Each number is 500 + 25 x the weight over its row's rms, rounded and kept within 0 to 999. Layers, rows and columns count from 0. Numbers have three digits each. The size before them is the row's rms in percent of the matrix's.

# gate: layer 6 MLP gate, 1344x448, rms 0.0996, rows 632-652, columns 224-447
# up: layer 6 MLP up, 1344x448, rms 0.107, rows 632-652, columns 224-447
# down: layer 6 MLP down (transposed), 1344x448, rms 0.144, rows 632-651, columns 224-447
gate632 109:516510471513494480499494498510503497515498509487516488477553502517473507504466499520529498486478476463496484545494486495468554457470513479541457510472434515462530504479495503562448550475543513532511467502446501477524490498468498550523498479525498511505477509507479496517452504534481470505436505515548533503466502563478482505516471492434480519495468488498513465476498501517498489468477476549505525524501525429512484483506520507529479497516516479465556462497519541516516464481521497501486508489513506441520503510507514468479459505451479554519508489500546532501503431464507484528494513540522532512478495495523487522466483480506492515486493556482482538506489500495512489525480
up632 109:543506499522496490505531480500449539483509517535474509499483503483559476456509509503485480495537489476517469488503492543528511483510523486505505409469528473515506492497516512508510461492462484514465544474501475491471528504480496467472490535527485518495459472479532468502488474460538527511546529485518486477504506498490495493500474529469522519466469477502516547481538470481525538508526497473486533513510474504500544495530483521516441520493477525511490493484528444454486543495524527493536523543505483542511460530473487538500499508498542458564511474499502486510550518485481498491513484496492547514540500495482549522531536496497516489465526489518499498506554493505501479484514
down632 109:498507533500519502493488504521492491500501488473456522538449544491504526480514478498516494517525482535501518500527515481488522542539529531492539476511461475488457514559507508451497491493482534457556495455495482484512557487468479452524476506462476466509512443520529529499472490466541524517478515560561455511502526480528497563502509517482575523516496523460513490500522485504498535514524553494533484482488497508467446519450494525486556536442500512510481513457517505530511472538487485489541506511504455524503524495465489474495504496511454534513520539469510461494464504516459478475480481479542480529526491522459489507498545505496471474527496518477526525531542486488506506504494
gate633 102:502478517499524503458505495450515514486531527529514512490495425528465451544532448495488488511465489505552488495542491495487511510483453493500511530472497504456480504531513517523563474487562493499480516526492490506501515513518478475543531506540523523496506507502487484477458471474497482466485497489488519479516502503505503497521482481531504498533531490513503532546489516475465499503453516496507480508525533510540506506499494483491554502473536490491455474488514476496479569458445451497499513529525499494528479530510482505512514501473472469520495501543497501513510516509509488482486482511519527457483493473481479555513538469506530481508486477475545483548559524523507536506462
up633 104:526457512508503502506490445528517478536489513461498465514483520478507545454446520523563471497528545519509507480506486463555563500510485496497506472542509471532468503493523505494512497496481476477442529508520495516474510452491498514472502548525452495551483473487505521485493542527511473525524490486493510478508505536511489474481519484450506477507504509530497535540487534535518492478476528502488518501509507501453510552463473488500480524492509493524514537468503521471524450503516445504511469485469491519506500518507523512532466451514455536509531488536518514483472468500495476507470515533493473505510453515483535495514478532515500536493543495522495480517528456462496515518511
down633 103:507482503529471497534460499524442522488506502506473516472479502467491542522462515434511495537524489536472444507486488530504506486518489487527488455489477512486502484477466513543493498464438495465547506532496531519496467512543550475497489493485505487477529509534509517487436507522496481524502493502482497467488538533547511514502528471451509477491526472499520468532511496531516507499523542498508547551444519486470500519492509494487459480517503483538531525540488495468494520519477518466481494530512466518514491507515476535506509538506516488490515462512489513503482556467495502487484487534496518501508482509540469484458495510461482478493512512494503506478516505520458514539480
gate634 101:521464476501475486550487489480468471509543502509486507509466497523490508533499488531524457456498498499453502497533505515515499431518468479506498563548528532491488454483511474491482521511501463465484511536542481476516514479525485534515503467534444479499485501499491530515470490495508519498497507509508508517507490520480470490529488520515489500505484499534510490500483494476464486529487495444495506546515533519461508481525487502469499420497496525528521541493525473491551484537448489494564503491542479487471508516494523512538473493506529552466495491494480484498535527505496497479488500492486504515558477516504480525506484504543467498488486462525520517506478492510488500483521
up634 097:480547523507472518498505499517503516541505551529507500494523484480458468526516468498531513520474530489502511495484499472545535477507482540520441522508502491506514520504456524476482504500502533523535532514511508486520499465518466489525508493536477499485543510514544509525469474523454507502493461483539484473504515518470475446521495492524536460523532486469489453514458485519492485515439505453499515542504475492554451515473467503524507493514459488500493504502504514461488482540472453501489547509477511509470495491470510546476512513484541520501462497489517490474458511518468509488492475478486434539489444491536482549522490504525486490477504492501498534492501486494452506480512
down634 100:506524559478519528529521506494521518531497520502455501542516463520502506529511570450479504519478490538478508494503489484549460525497505519485520509502499534518484546523488502510471500509516496534518511474499526474516534484556491490491472429517483476508465500502489515468483466498519516528515486521493509530458492477490500518512494519513498477525492527476543492512483462530482542519492513524451545519546514515523482459492521481512475544489518517503487443492552511505544519510496550472491521491520511503466523451525518444532543487498553530484505494469504462503502445521498529500510494464458512526506491504489488509491538536516526472461453540524503511508500484520486528487506
gate635 100:449488504544495537499468552513513464508467508505499519531464473542482466509529478501502526495515527491470509475471569512473484476490531483505454521472460464465494468480484465527514530501542510453470505473470511497540483552533540475500501496537476483528498554491472505526484489489536480503490479450492484499500462502477501487509527478502526493482482527533533502501499509454467478498529509495517502561525513515452528449470494481485485532525489525506522524522479493497516510515492472540508525489532565512503518510507467527484542463484495492471492473522520481493462504487470516496510535471484502486518489489519474529492487468498494471509536519498523454494502531451496437511477
up635 099:486498496508502473453500498497576517510468533472488560509490495540462494469482489502488551518512512531525489476481507507473486507476480482507500484492515479496502506527528511516508502510535517449472515512500499500492494493515477524543462531466511504476522465479522525488547495465480500458467487512499511568490498553511508509494511475490513467517503460476509458550508480516468512470547474569514487490539562485503551480485519506504496525458557455522531516494487531479472493549461500486475489544504480492514494489538494483449487492496473496520535520474457545531518495491542480509522509491512458535501480481502510500510494496475528465498471531527473520515509477507532503465477
down635 103:530495465478478523507522520481484495500476517512541484513501490491494506516484503525491461502515514469477512474501504481462524453484493494507489427449477503496469512451456504535532471502523521509536498452511491461500473486499504503500506474479507463485545530484499503474485518497541484535480476444492510523464511482506478506516503504506523536474467479530525478493476512463536510509506507494498456488448470484460432483430485449471464500490527492534468459518553492491485534469488512466522521533497478536506493506508482457478476519491480516508475483445483523470513446506514522482498530484492485464474495473507507487498451541506511545489484511537546481519562482516524437519500
gate636 098:471493490458511494512491480496510490535511492528481479477506513496499547543525428515527489478523486472520503507461508469557508471459498540513500517513502514471494501444500515511549483480512503510498520526479492529467520491475530493509490489463466496517509503497517444495547508519509499480551516442516492500494489471533479537464529521550501499523508491527508506466493488515463531563524521500531516517459472483513466504463523485483494465491487481454538482494457498485462488448543474484535549483468510471510520466500508516455499524530478539486502494492491484513520470514489464486452478483488488509497538506482466487524539492450507508489479476522480514496518501486522524493523
up636 099:508495495462501495467457525468512486502516481462464483524509528488480474515516543522507520546444494557501511473494519531464536517500558480482532471466479467496497540501480519511474503489476497463487512528478534502518474498497489517470496526494465491498469483480515530545473495472498537520502504494512491503507496486457501492513492489491521462488481505487522499533515539485521482535501503474477499455524547485499477500508437476505468518492524482569479486502493512524511458517473460529487477543527550474512528505535492531491484435472514527489472461482476501494511504457516493454511484481508506504528490506568514496520483497561520506511498538459492524498491478498495491493501
down636 091:518519503500526479479480536483489525528500456491514495497526452481542488501482513502480494486516495455510523490492475514509546513453527496486499465518532507509493563533512526522503519555481495472505505514469530481461508463526530488512500472479503481527506509487504521512490509539523486492524531538474523498489489489507500482487519493497476542462526544492530507520545503476493473488505488505470476533489562513516489533502523478444465556517484503501547482464543488517535533495485537496492520535486520502569515516462529475550530462485481521515508477485488565489478491466541461516490489499484467544518558480503482489485488521502487476472493531505482454511482516503533468455442
gate637 105:470529535470487477530490493506490462529497499506564490462478470499499572469483518547486510537519477529575529542482559480479488512539480534507513504512513493518533528522502497584482469504467498476512522473491482519489501481522485493508453532494490532500525531471488485460499511538474511485498508464485489489496526488521486514523506503494451506514468483506516494489482466485485487467536490523445507491502476506502498468483527509498523558475497505494511481458522500508565496499492517452486501486508458497526584497513473469450497508492482510494483483521550506457539502520497528486485496504521502497510541457465506517476502469532468514501499518485510479459505508509501536513496
up637 101:469557443455487488537453482516505460536469504525516506500451511506492483461523530508466510539525488496545488490522535485476500522493505497495520475502504482492527543467540530513477507478537480519515495541473494530564465498510488497509478494501487503528526507502502490504487494495494486487533497474438490498481527472481500500493525450515454510472472470469493480460486497498506510540514482525459499508471476507506521514455493506493493522522490503492501477467488501534595509533494504513499461507499498480532515462538486507463504506480472490466496484557578512493514508546473529478498498506489492528512518486462542498468504451528470512501503557472495492478452543495491512480495
down637 104:491526536470527537469546465504539478493491557461514490475495488492560496508493512555506533516470521500515520528530534497515490519498462520509502477534513511469557492490513460507525487491451452503477471491489507506480507510426478489459482545513498506488481500481529452503507478505465494514526456505528497546488490473478515490473519507528487484489527498493490525499527469506511474448490503490494523507508494511539447528500524477488500470524477468523479510508499524492495494510523477509478522537551503524528535498504491551473484523468482527540547541516477525467513512482513484490527468519539455483527465514480476518499502494469487505496504503451519520487491501510529458494461
gate638 101:488482524480513472484531512507487518500530488492487517495533543519512480519500477488473520462484522539464471497501499493521506464446528505492465509505501543461477508501515502459508481520506496550527492465466497512484522538495496511471493528492532533444507483481504465479519488522535471466471533513497548493512509491526513482507504537523466455443504528503490483458485527475504533517471466487508504500478505462479555428487533512508508500481520503535499518456464479485482459456511440481483503498497455446507481541506543472493531495524531502489482477533470470557499536524544489493539517519527478487490477484504526540474501513519469454521547500484536519516541484508503494558497
up638 098:472530563508478524516528490466507458508488479456511497509508526479503524487472480532484500489457516496511479518445511563483519557537535483491512457480466471499488492488497505522495500491450500468495493501501483550503553525500507551484491490460479511526471524507522524491522516512527525520512522531504525526480457509512498550472492505462550491553505495513459481520496491495492497517505492520482453529515523506486498521513496538466507514517475475549477502508449533455490533514462530456513481507489481514534546495505448493497494520496531508518489516449505482497485507484496499475494494494532516530484523551457453446505489508532482477518457524558496524534520483525494534493530
down638 101:505487520479510466494516462530504542519465478481509427541485494485484509520500539528508508477491470518437533492478519515471473482561527526492505499510487471493488483521497484494470522534505514440511523467539517491558502493521496498520503470515509475523508455529484508506495499535495478491488522503493495487479531447534468520514472505497500507491472481489473513464531490509468523509534509482498493489472487542460545509528495496528482532488466495492492479508493461485512525527487534452495470542507489466489508498531462524511564504490506528496501443486495541473493491504528515505512490514478490506467544449537494542528486493504499538490459481516510517506488517477509491489511
gate639 099:472491456451517515489496489498530549500496479528457510487524492485486532537537489495522510507471489513545505522517491522472448530511477481545475474495473542514491478519551493506519520495545520559501536499549512494545527479511513492527460503481490514512499557519508496517489524494479468482465509481472460558512544492501511472520559513470491487498493473479505486531480570518501490532463491481479499543523501496486464506526484486548506476524515485528521539532560575469501531496504523505524517479479462469502525477506482517513456531501490502478507541487476509526523517495482436498500445485466495530483501512509508523532525427506460486501504519515512468527512519466466544513449
up639 101:523539511512510529505505493463511538519545497505512450503500504457490541490519514502523486511515546470488521489499515510464508501502531535491515472546525516466509514497491552454503503504517510516491560498504528522482482480553482516519461512528480496520522502504468460546462516513481493515477489504512535578471517552493520473547536502499471560467488522527474513515521460501527494547455499491521540504497484516495478518442511500482510496498496521525493487515569471494490534469496524500502502510500479483504554467497512537524490519486501480501503488514493492494557528526509470495466481485489505452508523494464503477475476492494499499492444523463474486517512505506499548486493
down639 104:513525509500510517510532503469505470485532496521496475493526540487500522545451515457536505496494524466514538490522520506516500548551507494494482540480508457479529490499517523540508508480516506457519520505491527488508489462532525500503478463521529527506501522480486502490508499478478506539459466495468527449492491468525508491495529468472510502497534519488519517509461461506493450503479508500497531503471567496470451508500525487494513496503482533497491491458494494505515550504499495536549475566459516516451502488519532485461449513506535475527482505480511446504508510503467518520480489515451484500505496507486548492520486499526502519485537515473532455476522531503495545484524
gate640 112:530501461479494498484529512490500485515487503495522469510468525557492497476459509464485510467515495505488465495527545487488529508491482501545494477510494496447508494486504499496481517480475498548521467521519489493469525489498471530419504517467477468465499478539514468535502462525512489541493486501488479511527523490507537514474511529491501497535490541526501479498519499489492471490500530532483496508513512496511514514476524499491520528455499514520504523530488424492534511543521532507500492497452486479490494500494538491494500536507442519457463472490560483518489480508541466496493495496540515565491517464541488543543495552497504480497489444510520471493513531440552510494491
up640 107:491512518479434495495526517484492539487480534520516480540516512519509459534482598486467493472477503502482492506482483470468525481542492441547499512487516503512528536480475483484510528536476516455496522471486524463469433520511498464518487543521481485486513474516493509501542515508539530468473470491517478489460487577495453521484495482494513530492536503481507498515529491494491526490487497509498510516521507504501478464503508535506487496514505506467515504489441537449511507455517468461479502496464511484518462501534474508501491497509488483489484498516486438503516514492479491474526498490479531464496522502515510476492526534517506508455518497479509525524486495483494476503501
down640 103:511520485503505533491472481514452499483531514518510501518514574489458499544515558492490511483515514534577527512548498469509464488430550510460519460479508494463535518489462523502497499488518581469491487500546495488515492524492479488466498497488494525512507506500480469482522509476524480476523535467533521523505514534488538528489513503458516511478497525493508527514501483482528485502480513496515481556504474459493476456499473484419481491520506501528530515502453486485507496516488478510537570479485520536488495504471476481502462488533519512538511491489493499530500469502478503515443486531481521531443511454536529515484497470490457476490540607516546526544484495464501538518464
gate641 106:490459503527460512535472527537443477535482500500552495451498460468501497543515520508499474539582492519463505566545472479530511534521477491515518511493502457537520520462506489513500478484536485520443544505484527529478498520542528438527515493459485502522514478520505486503517537478516467517493490489480446506515507525467481514515476499478525523465510515496447489457531492505550502546519497536489441518504500486527500469507522543481508491501549509494479495485508494475464485475474533488500440423538488493528509501445496568502528494484492496470530483462486522510502505525515491480506506527485480539477500496505527500533536505514541476479504522535518534536474513509484532471478
up641 108:512534481485470481474522505473513499496453475464483525540497482472496508520514508490479488494473540453494488482516506498515501497530494534508524492524474517505471504525500481502550539492474488503508484471488525490478525527529524522505501513492552484489534500479534475474468520517493564470499542531508440501519500476469467517506472511476536461533544465491487456520516477487476535472475507508491548536482520519463521469496463500536476511519471495488523510486482496494531538480521425563477488523411520498480515514527461483527476530517495546524482509519502507490503514480460500511514492532503499511493535499452503480515480491498465542505465480476486462543541498477532473504514
down641 105:487511514489505532460521531513517530480491508482513496486510528499513478539513513507523482502457455500479488479509508523497487499493523491520490536501486541502497518544484521508471502562492537516513506487516522479537519483572460542547456494481509535553537511471488491519461501525488499499511469503504497454492515493535475492503495495502471486515495541513528471488468515521490464492445489511531489545501481500525500498492461506507502527504467500449526498513525516522507479464523500535491463514464485499534505465469475485518484528519495523511507447520519505474485528534527502514486555512472482528494503490511510489513476488514484493531483501487471463480456554485528520514538
gate642 105:479509522502528468518565476552483505525500496515496456506514492573557524516500521503506528485468567477491470522559499480537490453471501467531515484539514523556494525490495532545531505497543512470508543539524503531495533478505479460527501499501519492489476499462503530506478527527500503488511519472506493509519465487509492510488483511487484516461495503496466481526460490496503475464515486476512448502520467521521502519498475568486500515500550462434517538494551487482538501540480489490476501534516504533488492509472495502496480534523483466491506534516496480485505479475513468493492498542519481439485543488514501527518488495480530510499525511491481502485554561495501537519533
up642 105:478492504487481487507536517509476497508504505510506473533499529542497514516454487521472497484464519538476505459485457484461516514490464511543507512522533525542445505544510524472507505531522494473476489544469530524529466519482503497420505485498519524518473545421492549532483451485453500494487500495486518491531503509527496471499438512519455457449489453521488496510541475529505500511519516514534466533536524472476553468510520517468493539496517468514520506518517488452502486533528476533480528508524508504488519496461528542467500532487501507521493537512502485542488525503528511527533467526484485434507485477447474484535509446503496505484462459533479480535513517474489519499533
down642 102:464516450532562483500486504469487514477522545470460496516480510482470533497507472497529497494489462508518504477521496493471473501501491532538496541501487536502542530536552470487495508499515484468483498508465506469534506466503474523481451531529501501483511509480481538508557543524542527519469469506510523523515498462527504541498496537496485504503513468489480464490488527519510525542502518473528476485478513520527463498486522498513479495522480478487485526533520562477515546487461512510499507521477509513473443529508493481525474482454509486495513531462502497499522496545470491551487464460485513476481536509536513530499505469489535493533504497537488511520465539506517546509531
gate643 105:481523478478515521435508493529461511497487534512495496470521504486477493524462535546510491530497494533500521519502523490512491487530521458457549486499510510529481549470529476490489494513504516487504480490491483497501499486483508498522553552508488500502509537442515498481489509503504480497468501521481494501546504489557483467468512521533492512471461504502523527507494511523539522533501519529488483486526514522479478476517453459489542508467488468513510508499497480540475524463525487453471521462531490478471525523563491518491501529493497460506548537480537487485499529456531480513463499479528496557492514482518491490491522494517533491505507486486477472476525504490483472479520
up643 103:518507482518474498493554514469487525507501468504510540538517520483492460497515488516514488495500465465486516466539527527533506514478490510497461474508529500508483566518486473523490538474516496509513433513528485483501539495489485460524537525522462507464518541507458472479500461514475514475487501483497529517484522480486483481472500502517507510524573447490538512457470486463538545524552506450506507523513481555533510475482481489471481489459485556504511486505502483452468520488493518532518492513467510501453491487460489485456534487488521508480487473528508445510541457509508516495486459487478482475507495497469486507518502489481521479478527538529481497500482539476482480471524
down643 108:461479507472491500513520485562494495459521509512460493518509527509493497496502498505498511518475535491467492465452538506541475534502473487547510489524478495507459478506543536531467499523467476529527481477525510555468530469516488505497512497483500527500481511467460434521496496540507505546505509530493492503490481472497520516522476539537457559509511482466525515512481492463520528497552469494525544505508502521565517498436547474487482540528512521506490493527459488528480521546501505498536515452465543497487508526518529518465501492481447498486470471545477458517537443504482486461514521472511457506507505478523492483512528520488513488458531509523507492498493537441508495413524
gate644 092:513531527508514454485526530501464456527514455502484461513430518545497521478467480522470495502457519528492529477499490507476496506514478529540469477500498519501477503480478482524475524491535478530510466531518478500511474489464489488530527521515514523492489505521485521465494534484481501522452496520499473488479501555473496487527500512517489538466543513514525500547497518518495529501514498492490513486526525476492516539504513453553491534484529485498526504517474536551547511484524483526495533459482502454485500524533501509493515534507469519506544497494508478483513518560519467513506544504469511472501486518517487520526516523450544473472490512514513521478453476511494507510475
up644 091:533514527478491510467475466460503479540505505472536502556509485497528497515489507564447492497511479519462526474555490517496481513519523506522520464494526478488523480532496532479499509457527492531546472498487497521546500494500523498484530498469517538453528520470492496449530498484528517503489487516501486508503534495488516500509522500500509466479554487491501514555500471491503509506510455471524554455531457507507515467500519482449524500476518476550524500446530475508492508517469450496498504535526511485470541526532516560521503506523504493504472527501508527503456471501487490434493498460452479510545498538497501507518516489491477484498478495458503505529493445476488498468495
down644 089:495510466504453484480458521491506503499531478521507531481515482514528488478523498443500515475515499493505494486520516502479471497506523498499461520516484483478474487526469484511490521505490479540459470468515461484490515485494449533469535489511511512484506464517532544499497491511556502524488463467564539495495526503520526469508524534485517448533471529486518493479529514508546498523519521529469530471512474497491479505496478498468471494499497507533507503502505495492474511506497544515510495479502483481490543543531490517493480537493484506547540511515511515530561502520491517516529479546519466485481497550502487516453470537534518492531501490517514521466546499518514513495495
gate645 099:521458490503456498487536534516501476473487504503527476523513544506467497503529495508506469463513473534513538485490513497508458469487504502491512472537519478459464512482513506483483535525481508506516515526485540467464475531469494485499504539507529506491521467472452493482493519549501498470530505532512510478537552471495471508530507475465502528490500500548492532504512497506521497502509515489466485504475550514479550489525502531523470473490518481446536491461541482530453445489509538533487488482513486461503522529533505517423468512499482499510526497459469478515515500481515468478481493504495496457512503500526500519526540437496519544505507497499484491486514547487550500529488
up645 100:524470516535497482524489507504512511471487527520481486518461531475508474499507489497479476471540458508509467500499484506516478469471489488488492543513503475528492491526516488490443514522503488463499512508493473543540506519526503496508493518483523496508509462515475486522492514538537487508486483539483474466496533513543476478524520477508474503485430502489509533499504487513505526499569479536531494493443527484491504484489494498510502500491468502542545490465478488463472541534427491450491468468524506502524520498504450511466509469457502526453480488493470479513514493507511524487472480527545520473534497483457497531507474559488467522512506502522470517478512497469501486529460
down645 096:494487526499456445455506528504497509524476481513489511460489537485494506508509462528514448512506484528473485493498518495508458528525526508470480505517523497456500482514492516490505519486485482466476512482507474487479539508518496539472529449494545485567522520545496494540497495469454565476497474506525507470527520490483525507510523502483535484523506519523476466498493471474491510502483519482489476479482529509455520514494473505510533515518528554486479546510468481552525523528504504496542525486501491519526497478509460505502466513533539459532488504514479503539530532545537448497521566486502440491490497529454453506501534495526474482508552472482490501528485492493536541460528
gate646 100:512514501526482501512522522509476510499440498476495486508504487501514486502495493500543488547467495534481546509526519477510474493494503459557484515558511479451490469514501516523529532496507512464491528546535510474514461448506516519464497526528499513522497475534464514524489519478523488509490481502488505554502498488510490469510485520532505480511524487479461479520518505529485504504498465461483448476485491486469490535522568499491516547504504463513476451470476515505463480500491511517498509555517507522507500569517505495491481520499518493519532507494489501478507520498542513490493501492445489527493514494530492530478477475561501448504463478484479480508464557524520558493503
up646 095:481488507546507482507463530498485478493492553511523498487470505515458523503456500520507490546480538507521512503536474441527506511500531501509477483506525517542508439522469489491547525487514487504493419452515504503480520518489504532545538479477518533456460514481515489472559473477495491468441477464480531467490513573542512523514509514507529474479503527478488494523470494525561456500484509492511512500521492500487521499500527518517495499498539489519504525486495496470488483457511480496499513452496507498453447443476520523481534459505522443528482510471487538503517496489487483505517488527485499478510488512452490507526504487456451525477461512528556485496506480485471508491499
down646 100:473493475502471493512491502534456488527514481515478469502461500493496551529504500479558466499555516549482537534472549480487514511495475511474504513456497561515496441530492506489559494469457507505467479479481497469489506541480534534505484524535485501476495525481445525479521485552487493491519507538516455468480503501556489497527539531514502444484511487475482472532505527487537549481485470541545473507450511447521478484477464518484482475491488499516509530495507481518507503551474508485500544498491511511518502452495494495557487506520519503526473498507529469486483510506493515551464460473542487511479521496474477462501554475487484507476511493492497530505522483514477488460469
gate647 103:509503512475530496498490492532500495496502449491524464531518487463485532494504506541514521520517489468489497489499532548488520516525498502460525509519481512512505443474522519521489548533513505531510521485511519532512526492440513465454493541480478511486479506522502533487521484478517505471476480484520489519505497518447521537487470500536505491521481547504479463505547525473481482491498520499466483497490512519455493516478504528487498485478480483497526543524479529489475541510471547519475512502472414488506515464518502538520522488521480526493506532463484536506515485525493520531511480482521498525529523470521501500486541479489520522526422488470491481486564494512495532494526
up647 103:518537519489501508484514512543507528486490482478506523523534510503522530525533513505483497449480534469537528560505520530510525556514500486491512494521496494463505462475512511504484479483508526529470506512487545541497491462463483489509539529498499523505509554523480448527502518492527500497495509480519452499510506511457519517524482469521509508544464495481520437519517445469494503475511477526527490464507480504491509538523486503503487480497502498507482492500445508544514506487539521547488518519457480561541528477481521518536548484521442493442486472540505501475529497576446506477511539474508489452529523511461515454513491489465529485439525520522457480460469514504510486449511
down647 093:508471535525486467526453485490501458520487490548467483502506521465535534527495469507525484516512497500504501479492519521497444488509475444510471482470509467470551525541511490482519507498495529452440525523512480513484519514481462489492485556559512519484498448505496477503501518538501507477504533496526515490493524471450501531483491494470528471529475448487511495512472475492517504499489535524560508493497494497461484528475485462562524480518536467463477555511469484543466475488524489491511494539491507538530527413510475462515527499512503526516526513474470482480502459486528471522534495495507487507482470489475492511512511502500530514548501482502457506547500501521509510497471
gate648 099:449453493505489525494484524507469466476509523441523502477496499499555494498515493537450493499500487535518508491491492512496542466485551522481500517466534510496480487509504508456521511511459513502479486471493491473463452503476499480513464543511521499559516434466476501480436484520475501481479468522516515510498506527508450541484526495503490513515470478517472498559440545477521501531508541494556489491466492503456492525452468440517489506487522469502547517511506511541498530494501517517483503461496518478489528526495487498491492517492514491486510512509476520492472524484474489492517512476517493459496498448521473488503498503496551499514522515482499532479548487507522492484493
up648 094:531526511497514502480511501498522506482475467542519488539505496511463501508529527473538569531457495456521466521501507489518455497507486536541494486525498494479515518485531487507515508487513536506493531501480459493502494501520494508507541463453484526469540584515537518518555469476515498516491519529482530454507515486526535432510492501501544482517515519460478510493539515498439479504482480476454495496535505505531513505523554538445516523483466506469503473477519456513478454511494496478503528512525503524531500454513510501495513525510495511545499457474542464527522476544520480496518511492527472525510516538513528461502500517516471508493471505531469469530445499477479509508503
down648 092:498540534502472495536474531529458497511470459437483522523519500456502505507466494475492498501475490451484504492551498504524494484500498533496462509480494488475494522507498509525547514501525471472526510546481479503439467482501507504528547477524523533503498494533513490546501519480524443515498479464491501520513472530469501486464523504542473517514529560481503524507472527482505473538522519504507504527512495478431481499512478553465537524524518519503510511536498487484501472479504541573528450502513502536488495521540501499512494541492491524488494522509488523469510499515531509485506533524471494520466515499522468473506480504496484518482525517481472572473463529484540489495519
gate649 100:538527473492516523509531498521457506451476469471465482497527488452500470469470486509527483476534462483478541495512524497529458555524421491507508547523505506485517504492555512520483481488545514470514493456522518499520500514462467450476504463485521504504488481467514474510532502506603490492498527530568519495486532442520510522472503491534513503541487553492521565513515484455476551503495515466447518484536501504485500459505487530492487484547524532471500521495498507506482531489535505488492494521504491543543512496528520482513502536459518486491492528507478549531507515532502489525507530523516552510526464506494517469535522479491507462461553477481505531526487531518482504513520
up649 101:507535529484476478517485515539472517433477542487524464452494459475523530504525482495457531472528500483532485540498454521514489522561472514465547531503507481515495486559483486561485487515506514450446507494503504545486560482507506483512465498504496520473494491488502477523534510485532482468533523518506511561487499466503494515479432514497526482515488439480534480513512569501452525546488529539453525534522476498526472503511515507503516497462498509535466528504471510506497496471533511510475507482482506475487516493491495488494504508517510503545499543510469528492525499525520488499518513469495520471457474492500491505498469502474480508510510456559471552472506516516512510495522
down649 093:500479509509485471506475508479494497419506519536445507496503532510505550522516488545504514445465549500538526471480492522494464495493507531504526491512549488518503542474491515490495473491515482517511527469476468488522508469481463539480472482503532505437470455531501477501519478477471510542489503534486501514498488508503471513485504498477491436503512466489486541459514506497498497503516528536527527458486503441502476506497495522472477522494442448503479530543513482540472530497550537469479542510494469521477490503478524526512477521496514445546522541442509496455499480484485518503488462489475491546471473480485494471491457474528494506532515470537488516488502475536494505511493
gate650 102:512489503472518476521522500534521457512535530491478514535439464483497465510519506489526502491513466512501479541477507516532523464469526522491488493495510516472421520482549484515487473508472491481502536540506474529524479519522494496446488506458522497522534470531503511498545499493519468478479513569506567500494493492505496508454481482510491489491522481478477466513499530461468491524534512569468478574476503461522525486511464477515462504505501506489521533481493510493517515495516518527481541494524510474529516507501484541515556529506486488476441525500499475521496476498503503478487550511467501457483472512479505485468477495538513484522481511487461515483473532495501424533522
up650 105:484523534530514500480482481497482477484479465472492500497520510500489537477476512497518487454494518468482538472486490498459502506534475539509482461444493475509564524500501501523537522493497513505538445499529521457467520484462469454493484513569557495489479567521512499484490489500488519528501554463490505489513490500465503499502516549498522455479498510529528489483519488489527516444470489476510497473501448550453551490484530497497514482485507460511524476528481538503472494502503505511513485498482506538462472518508484466454518503537486498538523460460465513526485507538490511515505474517468513491513460488494527529536466537467491482528549477514551512511516533500551521565469
down650 107:507518465494453515519452529508476472514535489508529525496530538518467497471482500514469479489507514461501528506506507460464523479517465491528485531498483554515509504492463540511554518532538537487534487473490525529483516492498496525532469461493547521521538507498483526488450479559498546554536517486502504492462467457478509460560479509545510455487506507497491499515470509496506503505493503502540488493520503481469471480504491495480526516478491532460464494488537488511514492444470521484521495454499502522519517519498523404501523463497498512516509493492520580475486538515474471481479470495463487507501524443522468509522486485497518468478533490515477476501490508508509519524485
gate651 099:480524504493488486511462543464461465496531481538526495504478495520534515460518537506504496518529561501519482490547486480517495474511529509489529503545479444485507512498467501499506523515475495478437491478478494523513526508490469523464530496506537509460473490473511494447504518481521526490488507521530489550522521506435508526475508512498509501489473517503494471512473507532478503531507513524529498472491453477508483489502495499476485488529519479481504446502514522522523502521518533536501513514499479476482502518524482497488521529470504502487464483459511471496547442503509495492480507452514495525518509488474461483462523509556506503502542475516516496444542503498513519484491
up651 102:466508462476490486501479501537493525497481499479513480487495493518454502489520482485497506512531529533546487511471528451507484507542460480518568489487533471540523508514499437500561451478468488492450521526524496480508499474482525499499506510484493508468484489496515543536533529522407493493472503511542490551520516498494521511483532503540499515519481514482500482505446476477511524539541507477528502469517469481500531518476509447493457504517450532539481464481489495518509509481529536530463478458505497546476481519477509480504491479492489525483519482500496516495461502505467484439501519526536488469520474428537503503497487494507483491493464467507484417450489486533515485510525
down651 099:500524488521482454506528511494504520516475496533507493491512537476488543485556501517502501530544529518507469493519522466521503502474498457527497467509496447497502516556454487512506452538496507474479515500531465475493552482513504531483527487444458534459513483463550505460546522508510505459472512533516508538495510462541529473472511496479482497523536468478513484502490455451447514488538542505465504427533484463514508501444526491528482521473478477536537482515470482484465535518480483502513521506479475492457500490475470514493509449479492489534496507489471507518501487507543508493444513508493495514445484484484517537528473523502487517482512534501483538484524474505476507559540
gate652 095:482491471529524465467483466483486521480495441479464483539480475501511495523533474496488511487536487488496505467484494471548496492559520493500486532510502459484548510498547482467516501479539484487474456538496489473549465482493499527539531536459514464495534517505518490456539521523508517513490462505486496486523498473524504495497505515491491534520494514527488472477496497497469489468502502505519469486463456544514507470490467444485496521533521517542473531478527517499512492511493531454517476469511481488496536516494525502524478521501476568541493527530517509512497512515551479532464484478496473531519488472539471521533491499463533507498545521467485467511510473491508498444520
up652 095:492532500459504501538537474506473495522506487507483534553518476495497521520491519468479489485506528469480526461518510486512514495476491475496518500495484492493503453486501465482477515499520499503481535536502507420484499482475456504455510480481540520523493478456491448470475525502461456520448483471563547514484451509506515483491511504482472495523568503459479427507530476491478478556482473482503486474530527496521447493480553452498498476444548502553483525552521551491524470475508543514517524470452474511498512475451492486488483502497480524478506525503503510533501501457489481496471495515494506501512523486511488489497496530499498455526530518514493541524495484507528445515508